Each number is 500 + 40 x the weight over its row's rms, rounded and kept within 0 to 999. Layers, rows and columns count from 0. Numbers have three digits each. The size before them is the row's rms in percent of the matrix's.

# layer 6 attention key, 256x256, rms 0.0837, rows 148-170, columns 128-255
088:500478510474600501512499491531507467524409535565511530454477494545442477446479486455510512496465432546511459510520432486490475570457512516559474513469491513503510544499467531499534495518471501467504514542486553542538475503533473518517485507522529502442470524472437527614479532500519507518480422475529497525469508516444383552476520533397525503478464502460592497509497491449515534469528
094:443516532467488488491517482447508506425475593479528555500517456512517469506519535423504486491549485528530451521494410479519500504445529444479514490462512467577510495526506439554480439518504450498459472485468542515499504488476513546536469515497398455506422496495533465571521606519573461463488485495469570495453547449457453492548490523555530569507501447524540529503518490572483457515469
084:477514433508427520509525413447560477525460531544526470485506501435528477547507456590520466505472544503526533460462440536540471488464480552516559534500488473541539518505553489511530508501496500488531505502489553506559534551528508518461521536482504528485567495463469551470465487515535488431503537454491456466528495487500550513507456463462568520454558475481499516506552561474474560514506
088:540497501518456500482481476541495503468549476505501491522515498499507513560447456548401402503517517544461501534553484519492489453498458449588501508443507505530503478446458435464560499508565500532535528470451484540515558445467468491450526445478546477543492508483542430541562446508494578536521466532448550447549496507496493461457454529487527493491482511530549529469509562506498497491475
102:530529537498513526512520451487386463485493514472578452545452479529509527556553560481484535420479454476492534506442419496488504513529533452495457519457458465567534537486453509457441484470516503454499510512501549502506508503477488494527508532521518432475486497532433467545495541432506451519512468503537622532499453531470546496433492508529524496463587497438557482556477524531647463427532
083:518556507506545452462490490556493532568465490558510492545555540526474504522548489584509490484490505494498486515454552451534504485464512542556538556506475478532474494523484474515518509500586486568469545450409477508538482434462480476481502570499526476471429446467590471486476591484439566543570482475438470509469491464517476568563511464465486460479515496380536471467474508486494514470460
098:462556534445530468501556541551568538495512494520526514461444498514524493540534551573492465505495480601478481468533536554443498535457514491483552537604589450434496478442557463493523570504501562493512578407527466475486488495454421520516557527500519548449445480502513473455561451466516512479528504424435437558497493488542509478532472574474465479439535493499505542467490510418473508508582
089:452539595482572467500473450486489529475507459523466509505558488550481517444490512478539534478514484512494476538531474488445520531442518519545501555505547527580519524503520459487561444532449508534534505534505466514473460556473485472538587535440521485526568500519579421552548482508476461506454421512564470445495511462464508478544494504534445517600431520623477452526528450524465515460449
095:475592474457462501526408498469469535506516504477487505484511491534429491478473409512526522413508520461503441502485526434572494495585507530451442486473516518483547443520499458565520494527413551501503496495510482500601499485502568560490440491448437528507506518421460474515567478537499553494523547500534533485517457465432546499498545546473471543482534461563553561460519488499506513512586
090:488542523547508445450521544427471539438536584503501475529512449427549476554457467547458498522465460495534575479455541493468543514441509554423506450490521418481521537459451510487449475497505471513528443507485522525437614553504495577482456454477478519542594450539491470556489477527497503524557442523507568489457506493519463535486558572555509477560526508473532548445517511530474515507447
088:478554502540550542602429471466542531453577510478525413465415525534514480431476541529444499477510494501543466485534517543442501559610475441565507561454465459511479534539489519470551439468492475456521502518535516489479460481436537538486513455537483447547623510531481423460559543521463539453489536455509430503517523474517464531482474534544516462526509571526466500476442521522448563453501
085:537523520503465506496516509498546499473537486568461485568551537538484430518453499442453483499493554409444538461549477542506538515446454471539455523568418461492474541532454462506495453502498586446461516521435451496432449463485487456440505516379532514467550506500510430438526438475490496456502498518484499481500479545434459460481539553498527471514426522425574488503510496453501489543475
083:540454520553524434478485487449514486475510501508510479535449429536509503558451408470459480470552441443503424559397456547580550489547490499485502507423483533556533578547518542510497491442564435504538508514486511539473482433510496505553522432536451507513551517537478582511517507490513541465490502518484507462487534577544428471459534585475466542420466512494495505532465440507512541464493
085:470549492486499496514456507470537454517542552485532484457485482504473485516529522544449500552565430549441502503469522534575461552529518451576504472436469428439464498525522519565570509522517489516495420479532517447484444513528510514499512520538536495493510550492500463453479430538545466439580476514486518490447518515388520518479486460485421485557535537498496538561487474453430489472490
088:490517496544454527514523489507557487533496535553466584438453509509462435492516530464539536490572471473533540535460524484501542420529522468474537408501465538489438430540559520497523477387494450467525507493526558489429487575527532475557482488467487458538530484530388456489464624498501452490542438425506424523519488487581498459463487533507581493512478600474473547435525559490466525512484
093:510426468539477513553462479478527563564505466530470523448458457479535499502479509498540565561499485475511480479461471509473409548585510549479537535448477471474503486511471607470477465575524504488560450568519513433457475547586562556470499406537536505496502460408452555528433534523527521508478538490506437538522517506535543521505511523467519523535531539494518515407415473446470541555509
086:487543545462554456513529443516556542483517424527527524439436482552499555510511460522500546442495465529550516516528495447443503476434465485487513510517540431472484451458435516430502522493493436495483514461463517445528544547491503483505563508562478545455480493405541564438470558515493448518496447443482472476393492549516502516470529461453490514470509550530520517479489542583515508453562
088:436549466537489474475539477510535399513473475440516523503443528537548506501484529484479468505543513566475566452504546424424505459545477480496528512542554465499510509521471465497441546492413511556570488441515482466535428532538492454557537448543465502502532480510526367549538463511432503474472461492479435499506499467568483524501477535465476514508418516497452489432531488525564487392533
089:523490513518436566483525546487458447488433510435471538513532492561526460540459483458491504524503495494485519446456513485492435460437547485450432451558467469458556559518510548537472468446540587458518560504490512445551519492472410507492411503492540531499469481506451453504470557482476450526514508447510558558521499451508610533501560508477492556570565494529530484470462500428514495515468
091:511472463481506464471438450460467446476516498532449528581513501507511445504541524507518445486542477476554521544473537503498457489478422541545533451486461538559505521530492454570555417496539468440454504543433418451456482434497435535513481468508517562507480533539531527549559556502525516492507536522498515412476482546464499508426466554555503505535466473430531527510533525476449452526512
092:510481503501452452517527529469535509449608496472491484464485506598465562440481588544479610519507520499539548498448505492529471544522436470542494537590526513440437529531554549491499498478466527551479476491496467460489519513539486474495479549531513414469514496559495545526525491476493505417468525462527480467587526364472573457488542488490507488418547458481429490447480487511457513544501
086:570513490587533496503542469462520492529570497581548463475503534535511500475462521540571432465550489506507504572397515496515501535473535548512547443527474494514472514536473519510459550451499555546458609459485486545462529477473491530541544563539495466564475451364472493556478461523617450497518438491507513531532502477474487405493456464450497553479426473465520496518471499478538492480437
088:550523492476442521520440494505427538581418465477551416458422494461496469400462510514480434530500547487501504548488486567450538505556419510550468542525518529507544503503549494498482532483503499495484431589477554371498445505523548496521473440561408515541531491549483545511463548507530481484501543503490447426525536443467481509508523484454450468490530511458489494508528570520495516539449
# layer 6 attention query, 256x256, rms 0.0843, rows 149-170, columns 128-255
094:522487526578510540496468439472604517532487520462609520531522488458508502531523526511505478543508499560531489425556502541483568471475418451501470442540514427463550560496481450516467424489417531498459496499516504423527446491508499471490448465486504535539543544455528512534520498456513457459470543449517464448521502483478487478445456521514490459496524510473579563544491514451530478498471
089:476457546457546532499529454528548544497625486483522499515456522434494535443490510460531536537541551482518521466497539517531527563542543545524473458490524484439511420535486544481522503542473580396468515496437523462488495451450537532428520496524498488436516510496564492537485570486477516627468444515510518535445441531539480531458489572444477547413538495546461481531483472449431507543495
087:551611500477592533443514540541519505505522530479496457506497560513512473539456526475475561540502379468458460540439490495510472480584448488438505446491506428484466575426538551487471502445555530431528465485509536477583472529487528484515469542530438501508438545539532520474517487459542478487436474531538512513430540496524462504432475515534506497465529523485514512598453495462491469494526
099:549467432525472468501516461502533411424527499559484471549529556557502435529538572465502471489538475504511542518520486538495506486517463451485492467478499426529470485496515442490418497414494490565555528481511576519438517465550516434558495493566481436475454510485502474476538568505502479470515461551511467477461457552559526463471446497499558488553493542450574493450471507607569503388491
082:547496471455448537450502515512438454522465542442457541434562489515460541513531462509504496551528498440488470479560589443522547494550473550542488453563401483490509505491473590531448474545516424532491510432453572559519465448465514504512500449466491389465531504430514470540489465538438576460552536480483490541523488476447499479539582482489592597500462464472579563473471435534502434547545
096:485466552390547499495504520609540548505531513586517488467458416452476526510560423503540495519515519550486540464471518492527466595444572570484527505502436430542514527477433502468528535549529556516493446490438460536538516462446480498529530564443531485481528501479462504523488427497506417477480519530461471506472515486413463516428494520489493508499506524483448515477581441546472471497465
091:506555506491506510452463504497445443525513467458483547445486489386504551424449434539500471487495482531568632452471514526511522459488467516485419514513479512526505572505489468529473564509525531470537523463472491487519448466513545483510468533531463498564563540503555528551489397475498520543469558486510460484550511461533471567517597431488456529539524465521518530481478437512555483525462
093:471441470546491479535470462521445530532534480521496517491519489556506494543493483444452493444557469447502529443548508460519495471557458451519468557512517499503584557504539569472528497520508565447548534579457528470505537533599532448511540456445455491530540540510554494479442461542487518521428472426570555443497509511472521545478521449533468459534555469556490422530538481570510616543432
091:496518531542534536533412474515487555586497476540542497543460449454559469500461531562455454482589497455543424513474527584490546460515525457451493473451510475525482480445385489539500497508542434508495450544553438492517484510507461511464483470503495501516547431509446491568508430509510451531472449552513560559447449506617479482495484544512446496527437488550501499463501528509481472514526
084:482536582523479478569582477470500463523433470561563539489485503575485432449486496440550526508467480542541554555587451472442462465462570548474519497474567470497481467535445436519472470522545524485556455522485557466476507497407505453524542510460437473525461464513486519572447468523521541503429472413546499565430524439552507527478517512502479505517455464491492541530496490552519532521524
086:503465466474526524520551513490520522506464582475538517518442535448572464537464497502520463516447465491461534578577509540490519450454555532531506531464493460540430547504490495515537477491517558520557447455566525554482480475528533543570510502540466493516489478475485514519474574484458519556475436476450486496509561502520523512446471484539515502454532430433499527534450475444449569444555
082:550542449522509509466462502482417485413505542475490525555469496497532485560546521494434478517548405457502569463533472542433470471481537450480529439489509458501514591503507539520560493447524505506525562526490540511528405534457508489502529526492449516510518504463464426516542450444606446440520461546500521495495588509424493516492481553502488496535514520578511502526508507404459507502511
084:532521535551542506505546396484568488445605482498462467552417430528527447491539478506489518472533470447483516511489460466533555538428566482490474510489511418427541449472473547521489427444498487536450437493500560535515532491552565407498530497500527509532504488510499523556510472464443537543465536592526516510486536450468476421485472507481521464544514477541478529481440514510544507431539
086:425533496530504609459476466441572495508492583507500577460500484450590516462462509499580445538465511487566456418520552499476500469490444555440453557506526513491469508493471435509555499518434512447492504537443535516485547575524462565514519498438498487480442496444457485448516485529522533468468531516512538483425499493474493571520446453503474456432544457471457447523548555556440498503452
094:450567577496551496600543489456483525461531481505463443409503503510476522514512466534498500518477477468566553474505462558500519424488511460515488558476482503565533517533500549484465542477488360503525536538474475524481470463511488508581503555525491519465470462506488488533551499531490549524539474472427560417555481472481544461492562471478534471489505533533497480498580455536526502510471
085:478525547519503507494525524378527462478505512510473555491536557528474564444543418480510596489521473423459558487523465508499509479453428542481506435486474571474439475511529524496514529450493556465496533539551550511524517424512528516467469541521479462516476625494517556545507477469496529561557492473453522434499551468532420541467525532453473616505561493547494495460437505454518393523498
088:450507547513485571365575509513448523510490581492473559525535525477543441509509454557473450551535429517462540529483495488425512562450512510517563508497480510510377499454574465506479542524572447485439534443483489550441529492434513543517499513528498451456514486492552502454510465533534460516498551472561506549513514463495551483493450455536468535524545518459531565462489493522516526519542
089:500516524529449557488529445443394466504561532521564520487492532491533620495487526556438449501489531515458503534524566481512477518512482497519500540479483568460534527498481523554509450553414454494434501546519501479520483468548502458491469450502538442508524513479526531541460536481554566571446466529509658464499518542463559481477507444503556406526559495490546464533487488485493537542450
094:542440492526514493556451516552542469473503555455481521488519492530481481490511565443432566461491525509415527526509486508465495525555515526480449425533509497515543413500568506463468524509420478546454561489528550531499545574539474497567522546540482489517491526448435526496483580486481447493517493459509491515508467516564500447466411557508553452400488520453513442486497496461569520516509
095:500490544527553506515469483531468487491490545473534479481495541522463524521444443530561503474464425521523464429448494542535480522573472511499467526411466551541514518506469596540528521482466497453508457527491615486528535500471483517446524520468492481597528468539505518457391512503497551539506449487581501591509527476544563528520577482488490510486481478495443541483428529483516520503434
086:558512521547499513496503469507531562516495529447504464486468492472460550533501431471437532510503463549483492507471429538485514455534526486451499503475441553482521489486425541528575508488404494484512482503470490493459476491474540555537507460541463551471597541522479503509505518454430463453473459506496496513439542597516430526511455495521486493513477526472497453487586509537489390508536
086:527448443517459515548491510516470466534470477423447516472437546504433518505528506545515537515515506483450490468520556507504519545555558497535497470589523495463468541528567519508472497474563417513537516436508461542474527474600585434472508452514523514511534548394504526481507480549515537493495502474500491503568501537496501527496481510499515464456463554528447491424498559467460455546505
# layer 6 attention value, 256x256, rms 0.068, rows 128-159, columns 128-255
103:438422495443428483513501429525499506514525516525473470548465556502475509630478485463484427456452479520562553449484531489443510509559503459491520518488573527493599449498509486558473484466548482537510492531501587487533484442487597541463517515502471455479472504538502517564511551493488496478447482472557525555568435455494510460493549534479424537543502534453499426512538503491425551496432
107:525525561470563552456504419424493546433433495476505475488432488478501496568472501470491485503506443511452581516490501471456484491524502492540496541456527469555544448538498541525520542459511584453534489449492500524503488527520521546454537453592463505453508489518465525511559464480460503513495498464517508520508478503502509435481505543551367493490522476589589438531601452553512472486471
097:540503513456519522507507499469483486586511503447465539428486555447525517538503546486483591558508549429552510494569562478469501518469530543545470478540546485526538484576461526496477508437444531456501463494500565435480431485519412505509494503544460515461419521507413546499435581454465490551516474466462497445510478490406469525474487454477499508505520605495543488494455477497497462516458
094:461531593479500533607508456542485491477451556518491589481508421568473472544479498476455456478488514478485497485484524474510565549552558466531524509530442527510540493447459440531452488422552563513492505473536491568490528516479426504460470464513496402505522549554497530491468522456521535484534555491493508531546528427438511490452536544456556493505543489540456622509517458504427490485473
097:539484518519473503524483596497542494510487552525514433578529453551426488571556541557491467501522460531475448509508443475519453442477501516498440531536566429482519472484449567561483505464528461466465582473536505505505539516549525513488488418528545511544448458484578466517477517447514508486524447506525491539498533451502556465560476466573552515496470529507558548502452483440554521398546
105:538535486528533540456538502550519564480524497518528490535525477437485506539461539456485498533495455475455506457487610543526573535469553513519495610497492437451539525530550511480521423474559498491537516445460527409507480519445516495459463451494498499599530535465475520497422448455437521533452465500525511537435454462492424467500437423449447455572482477521500460500547501516529515568491
106:462452413532453467477562567480466504547566528447518432543499468505472466519565459469500500505579480592474533539542549588500481489485465552494514551490505515499469550416517473513456496537515522438475492482530514475446519458484505441439501556478485525417466575475449473484452458533457543509459460490520492532484593546488531546516514479468508509444465491459470533575515422503540545502495
092:458448515497481483470507516509511557456485491516514581482472535551495480499490511470512495459514479499544461498451445519534466557471482523522500477512457539479486498480493473446487533416579605529454487512516516514476546468448394465472479527480513495499454526492553483455493561532460504491545559463512513480472545512529447416456465522451456532477461556463498522508436451398538481560478
102:466425533429538547487491488535500503518429476549482528521465565470449540457527546523540520515429466428545516489466549538480566520515547537546446512557503501544453522486514506489495516475459501560464500475527516573578480537530535542484506513479492505473563478505511554454425594457521468420494487414518436470567512474546519491566527533449467489492409527461440483481574518496473498507452
100:532522463489510489506548518495438472469504543533450504440450416379473559517491526490451520515474456526442471477451516502525490509493586488526490495423397518577584447512563499502542530465528415463547489579447494486503516509441520512506506465521492427554507469504515476517513468532560520465482377526551536464533490431493557555537509553479445545562428504482528495545526480464491550452449
103:500494509497448503521522546481453555482486559468474468496484502521533524517458472517537501518460510515581553490523580472442520479532444475540518521544449557590519442520470503483510563510472475508399530445486480543490501508543488603512493537495511479451562500508478482468450472588486460526498501471485492417560518463539497496502516567513509527550455499503467498519533480572496508495502
111:481492531479523500494509480488485436497400538498467557520466552572499461466446481442456497467501545496519557510469522467463492528458470503533571464512536524505567491553521493453451506564516440563476513535493501481444452463576588509579513517484484437522482505519475483517510478462548493416462451454467527474508502506496464420527502470414528587546497489490516503555542559555539472443541
100:562524515525481526496538471469462429482496522493459465468498528500493471490418495467497518509518465438519497475492519449545518469517442524493492534512450545479459434485507494565494599443528572474511516481501622484507563482526500479482543519449451530472527512500521529477484551457550533434497534427530452509466470474515501546494548434542426555501440517498543496429495475497504493432505
094:546490500480571527512473503484505549512527514488472485443525494530569411495514533519544529476438480525582474534525546550513520552456496540548469528543447514481459556490502532482496442501488470494464437479457455525504498538489498459560533505500504524436445484509460536453521463526487552527498441541520510485448425490518454508524494467487495476484448501511495526531526498494526606418503
103:493465485525497505399548500499547449544486482467478567476495521514501437510517525560478500477491559465513505545487546534490530520551627551483513451516444447481457529481460500551516519554443546574479501473539539462560536444443485502475534515538548487536513441419492489482505460431587461435502459476454508443527418492499548514432484499484461594474572444514530566500450564519452425452473
096:480524434506508428532500590516471480527450487491544441520485530520553509481571497518450566494510489492525560479460490498517536501526516477488560399536504539511523506502514526442544515457480476535446458513425447545438532524565418402557477530535472500462524519609507454504466558537454481453530485523528503478565464531478442476514489485483552515448536496516442586553521528538472483523479
110:498508529517481543552523521560497461495564507522491545498510486535540498487453492459570480527491522440506519498482548522484425475527519558534502578476530521480488569436580523560552484500516456525467438472542505520553473546550472465495562496515446497507498528442606535513437522515485450516459581502539533576480563489485553498440455455459485483440466444550473490504503435447596535497540
097:566547461493492493445487521517505460515556432461544438542470398523471540483522491515505530495460547486542512484535505496487479472458518464527462565590483543495499480461506437514526496514515512521470489483466525545469452494524514515485536509438461512503511448550556489504509493502417503529507478545575446490566475499524588440516531480495510484504538506531529558507560522502482465528517
100:421533484515551497409555513494425485501568481520431536501498606494475501554477556551489513528492517515526541496502524448435509481487454484456535560527446466428471529528615521518584481567517529481421463450490509515486540469454468511562503487548501484529487447474466490548488460505528446434488470506485450489487527466471541469549543542446516436475479481511562520481494527512376487443475
101:478507567570552467533520551500486412461496505464443519467570574493490497518501592515479496471464508506507604547523541500442485466520481444555487466552508521542587488491500530434499481422516479524512565513564460483520480424489488485534478497509453465445492500546501501493478520462532507485443468478426529529541477489475461461515534501504517518521503470511485583418570565517514488415482
096:460487549496439433494512549458441529516529507405497505536472492447595458512512442465522480494549485502524476477459478524573526544547485471503470531548570512529528482498536502448507525503451523519513522487453487511452534446476520556468512471498443506541505432512477519491528547489543498462593482434523493415511504420457418531483536501517449501477512517465561554445523564517458456427457
106:449472525483479442451480521494469494555557509484467489487535499546509524514497470448529431469462473538551454531528497447580512525521475525436447525488494526497500595465551511497516528472464487476446476502529462498509538555453463494482537465559475566502533447530511455509582461455560510558490560556595498573547535498511561545506501483489463522494523527451495547533521454497455447601590
103:509529490398424560525566510535506481454575503525479505531489501510492422439461471555465479541533478547492494514531552512518534450433506539461511523454456532496534434550474511560518450516471534538516574490423454503544451459464439585487503472497483551585505556456477533486548499564465511530463453556493435561471540567437484513477547585417440449495437477530480474544570526507503564512472
093:527543557485477541486479555512515525515446558503474469564599515494469467561480551493545495473509477519462553475410524566480467506475439590448552384503514471479523469484549466471421445452449508518474422515522479515426492556504503517519525403475460455509474476550451486583440450526509514497515499481448546491432462483450444486549485477489454492480453483489501537527597500513490571515502
095:411521516431439491509471512498523443455489488550496518542625488558488507450500549510527441501456518463534461521531502562477424479491522505521515496525483451523479453532437535435409554529487488497484522527514492569470517461516479374475523503527493428557463579510570495514520473499530495530503469478535497500480499533542463469501474554538521476467484521542534475408548510536546438453531
092:501532470527480531538466492439465557504519496504468441442471544552459505449468568501484436507562498584447469501469473386532491564463504466499499529486455418530535482459527464540507541456507519477501449439458521515520457517505541504470499462513608506506527520434555541539448550488519503490526488533596504579473583507541463513473492437544516570481556569467535575500523550517495508543490
099:490498474488587468442492469460475491489551543509447501557490481451467524505509537490531489521610508440459534484492442481477557498505551481481517499484484491535504551503462519497480552482599509536523595521466589530507481438467516524555461504525482461504485482582442558552546483538522471445521536468463498528489519572444502424475577516500460514517437524497502514458514499517515500476477
093:481531499543421545553496464557552458538438486480530493504550534455511540488469522497427474513479500551491426521473504442467550475552452543517518482525567577511458509491433541490530503482491525437515590487510487497499524500599469478550466449495483492515521469539508489521548492529471497556442506520390466535531478474520476544514505481490482459509458520549505501393484519445529387475545
097:451501456460500505441525471499525451546591521551564523539493560566497433465471525445473485519547490540555414449413516499472551466536510496421520431494504454481493544503471485499527553507519515499500505514432511561488439515473537484539467475479497497492543540509488439480525565452555473480483508398503507415489456553472453545484510426561515468498545485457584527509530552566490537441499
095:526502533467498593523538491548505485556540417551488448516488475457464432491459509472461405423481459484440389422482553514508488527507487426436411452489463494539577487496425484472572487522520522507478496487449478534424463519454545530513578469509528491456517450596497440483487488456524500488522445479520521502438538472520538475471512489520489544484485547505501548485479534459497526471507
100:436529480457509518487494495495541513525519469496503497539533462474487497532562441467516504408446570563524503566486454523557487547555517490555496571492493460550489582535509584431424510529501511474493515469468514508508487475573566441519494449474461426539506461524590541485513523493500494488482518511469507444536531521452515495511509545526449460514582476476422448499491435535622425461506
102:538423516465467516456468477513493525488545457520579450441469515463554539513553450485559487546474506464436436530493480580531497465462426489470503499470521409471442549450510479374476489504480465526453499506469491587524499534446475495519471546606535582570506458565492511443472516488482472518522458495507525527516440470425472508522520536472493475470474522516502465522494542477413491449469
# layer 6 attention output (transposed), 256x256, rms 0.114, rows 128-159, columns 128-255
099:581532538564536468494534565520479497483462433503486454461492417524553477440514528548530504509541533501534527517507486590469516547416467471508480458514533561586439548483504578437562500510497549433551460505487477536537524556475445474544486459489507501499542487451505555432521485471480512502501497534518418527566536527507499485510455574443519467542504513508504479389431498453502417433538
107:600481480577457495528452539513487459551460555430508501437584493531514520492533467549455551548552533489515482477436505497498510471580433486474520477473466537473500483471568445474484512519520443468467502608506537450504446487522449428513478525431558465536551455505506537416416466522523494475537462557464386467447478454504509512484444467480512529521504513463386512521495500524473503509528
097:455448527468488512405491549500447475454504518567460483491486443553440495458496427494530478480562552454475504481433456451505468508480580482476558503490462518435514450489468564492567500580510511501482515497438486484510506513567512480478553550497524492510544531512551499521547516474507511517486437528467544539472434473425548483498475519473499526464519492510452476471508430457565432471510
090:463493507538500480507452507417547525458443515453459477549424574542458558517512518590523495543518459454504558499462510492504519464454452446539515518507474451548535532451513518505507468484455504479527448578498468469515498463504489427544485523398487494497516507514449467436529534485542518534522530457446539470477436522526556456515521502546466549471424447474464487477523511388564520495455
089:443575492513508475482471514393401501544497477386524518496453529481516534460454475487577521463469534518484499496534606508501545502494514437488472448584524481533519520537501462469494532444572503525484441481445501510497473421541531554412439505477477508507520474504453464513445492578515502462499573506517464465527542546552432500478487450488456469503522501470412472545496493531500453480534
098:547452514506409474501539546362533511510472457565523534479445513550530455463533471499507568525426535540543542561523410522519478494534478442476547433533491572539459436488519515458521474495488557438441505574481433473467479526485504482551454522521516524464450480530498491447570540513543511490484509489519467475540516531522483482487469522469573538452506545425499546507564473505513467467497
101:590496509475584517565461417469585428431558488541492501448486477484499520492532488507547475508507513494467420503537528503469539537511559496467451504430566517470545460538416455545483533433401505510466540473565453521480452490505466510492514480456531517491462498502487495400593508469519429520511488575506514411527462507498497493515490539511463494512501545493588545450495572480528515488507
086:500573563511564528460520505463593537499461525473513475459434490470482505545513444555467492536484470410461480535566477510459511477521464528517506519548491478458610490525516655532486513575458517449586505483499465490522391467442541504511522542492412490497486530477515496596523476501518485460469571516494468528457492531440495593525509474487430480492521488491490534482506515528468500516531
099:495569498519483432431496500496464458548571451439541475501507507537496462511479503554545488475545499434464471526462448515577478511525392501557503492412464559437515500466474645489511492560513504438464394471492504552521527469471542504452501457528428518504466540530468499508524417477519554496458468513460481591475492395519509528518479585546505380536541481463458589547442449440507495496586
097:513454481539500466466521523564526523523503499504495481518542538663481499516530562548517489515472592528500520455480464525443511525507471473461555477517480529490498492497482571466522585528477546527457533457500476447536527485514383507515469500496548574563487522456429534506516428539537525481452447483431463477494420575579437519425465531508514395477481511482472464480518513434543485553531
093:554572513504489460454491542522523425489564482481526423515496446492490451512531510461424487568499483523520542516475429412575489571444472550515486499524518507470423553511518563505568522544530543512470471554507478505514472470479500515508496438450585472511468490476437501536423501487448493524531546600479542545485535520487579514462528492507489483469579444479597497504465539515540512538493
106:459532497511402565473508482538397576477533458489481495516563476487565522490511486485487413458511501445468496508527476472485500510536514469492529486516490495514516415460540561498520503497530522483512471541511551529502544527427453449483549488508564514429457527423501530490436458524462523532458479556518556507483502433522635521488534478517542472462512469478426401477477439476496531526442
098:476467457440569508455518529501491559500433518578534492481486503437450599516499523493461512465450443553486510497469578506503462569579500418474557506473505480509549498460514539474568564468469518479479443491433433469475553442478569471485469461447522500527419483463501499489509436454425486559499564500505495460521466587476428489557545497506545530515537491537485480572535519473533538502472
092:472528485503454546440457478502457482466536515514555499524528510551448489528498485451470418473506487520492524465533520484500457487501469481524468477501488498525561464490532628486456546487489509496460479520498527473547537466556522516520497504480449480531480504467498423549538463560442402448498432514545422514466523509515470509499451505546534453550494564483482505477530573498586530520487
097:523551503538532457547467448477508528503552484451503488526475464531508493468432475527516559474601487537484508455552492560475493429448460462446432541532506497520485442548468441506514418466522462511550470585532519517468467538557489538538533490504474473494534538522509524516499493566497443582497513500520562643507527524608527502497458467512486500542446482485545514496470391504475541462508
097:485598549452566489541506475512513480527562535555453499484475512524490537480502476508533462504524475428457483425560443451503472533494486621535524547476548510476580499552514540568602557505475468454427511493569460447558486520468505497523548444516482487514551528437531511509513505450425498493496513539465489503483575471424530540465524559444412487513507518501512481416497528452453474489513
101:483527465401496510470503486476522485525505446467511473480482535483473504479557504502470525523531503594409513480491442501584501472491532486512461509503476493450509417533479517515486536505454549461512590536537509505515506523520555503416495557478504467527556562523497560439497515463490469429454548512487566430582498497451468512501521560536501559582493537423569554514494472464467505599398
091:517496587497462465482492529559558465496494534473524565457493589478515467478495391493501474421500476508439516495531507548542486469552466475446500540458513520460507452556444521482504484499405453465469511526539500460574489472467482573519522513511533543524543444534489525493457491576513513437476499545428485494525500454495500507532534544477519571565550501463533542505457549505485443513513
094:473489535474465481523441480453449429578466521467503513564540449491452549496491513503539507510547464446413518571554523502464517447475468467498466527517525489586468510534476570495508469521496430523450607546435499525480480561529434525474521517473423496496522577521572505501481524526488542461553467533467572503478465619474568498449463496503517557487481444505439529524499532532518496459519
099:472569418506468544497481476535506574478516583490529465516517441525466519502417535499515493461545483427534457481498527507523481518545487553546542468509494498464435533505517499470511476531470504478499421475446538586533494525478467487496452466468515535506510522485547464496486477546508513525484494450448589515492526528517575449474495561488533515446522490466533403490564510476582484522528
088:583558581523510566547400490533473470526499500558507542486541417507506557560513512453511627564496495505479487519487520528449468523515523487504567465465512460526460481544449605514593468586450444432503476541485517537501510502494440561537498469453531465502498498464527468477463420491490546500489475554522496622502531550478559527521478477464532453497464500514511420544541489541522490513495
101:528459511548472465530450494537526515424566500479533472433449593448548477472476586489501549539544532471456572421491479496465512494529533539523520475517516478497519457531410543506512547467562560460571515530518510500480470474528600535458554514518496472447497558522503557560405543483425509492472482514474465461518451517429424532415443510486462576546503423509438576526492523522484480522387
104:490465497492458504537547519596543517448497473561504437540532458573577488528484513415490475487518523505497486477491434502524414505491575502502567488539580559456522558509555559405581523441503591472476551477511477432505547556474507397499405545515449496433459486516509546523499515493465448546494549491546519444521498476514530532509509478491512532462567453537473507504452489515463469431501
089:481579479492495485534476454367517493526536487490473510465484524505572566498482485473474527504557503537477433514484466464500488471479484443558460500483464506528508556477530513503460563548493567436523612442466543532555479551487502475467450523471546527532465502483535541478542547510513497450493470507529468477481563614536511507480541537520528519524554499516465449470494556454425480469515
094:602497518501529494558556489473538493460505541492490485531455480428492461529443486470479527483543489533402464503548580538525475528564521479513480556467489451394495500537466488487508479543480501472521452522488562510542516525441572530500519468492532594498438474478492464585404559529492470486552522558514476481478497539493521503506537521516463535593449590462485511546532484428458540526465
101:503518554517536476509563494519547468518529450532506494517488534540468473561522476459471476555454559546519576380569529503483489524596488569466478566484489459494468454434460366503482579491542513484469464468489393546475496456534499437534479462518509480480413535491539487555577510479488478458547574522483477566442424467493504533505489430465481499643524504477497569429542494521522497464500
097:526497507477461514559607503525479493516421467523544496474573462470518532546535464512498501474441517470473493457561621548460501537517503515538506513514512514465471524462583479498509488512463483524494422503487447464480474589451414499490514521438539511526548485485506523445490421453500503463504523535531502538501484484553485525515465507470511390492556412513335517489424493487474454465531
099:511491486384450508474530454556524521510448556442491509462471501492517535490431470408489546418500540519495499562463477519503471500511554482573568456489447438475526508472494408486452522564495451480530524509506515495508547523545549488479506514411464543504482568486531537495487518479502476448463521391443542485489540533460508433487541597548522518500650494529406547549526460502517523497484
090:457556507498508478556541448501480590501456503530532484501484428564603582540544469462484568526518498481425494480493467521454510582493504432499526490526518524483571549433520547479579485518552464510522438505467471469492495523440458503480369413504509419472456550492580448549518451545440473496574536575454496495431549491541495490528468499450527498542451506510451473464456530454541490434532
095:502510496548525435537552516503534558515514486477503490467480508477573535515477548562530533527559561594505581503517458526483536512537497428527499491489478429534466536573550488516419552478461421495495572486449469505524525479441535476487384522555551526458446558438480446501533493532532483532486475487516500494495413517522463479559502447532579509492555528456497454506485471494512439463455
096:549443507470551533512473531415538438509483570508454491477484495420537442527451461502498446456510552483498462543482538512529517496446548523496516476513536469472458463497460576523514505475476426512482459480544575465530554494540510548495472532473505525516533473459476483549473469507476456517457453509481499488509510435517518495515476474458548477528435557484553499493476557472499612532507
096:394521482511462549451534540510482521555517455502441515515478473569547476532437539427461494494539445479508501505526465501502550460460522516491507490456544569511520479551464485546467470546443425499509570463510488450469498504537516580555556476531355488480525542491564542518606532457516479503424452486516427536496462469460496503491441645520537510516558463521420471469451504471526471520544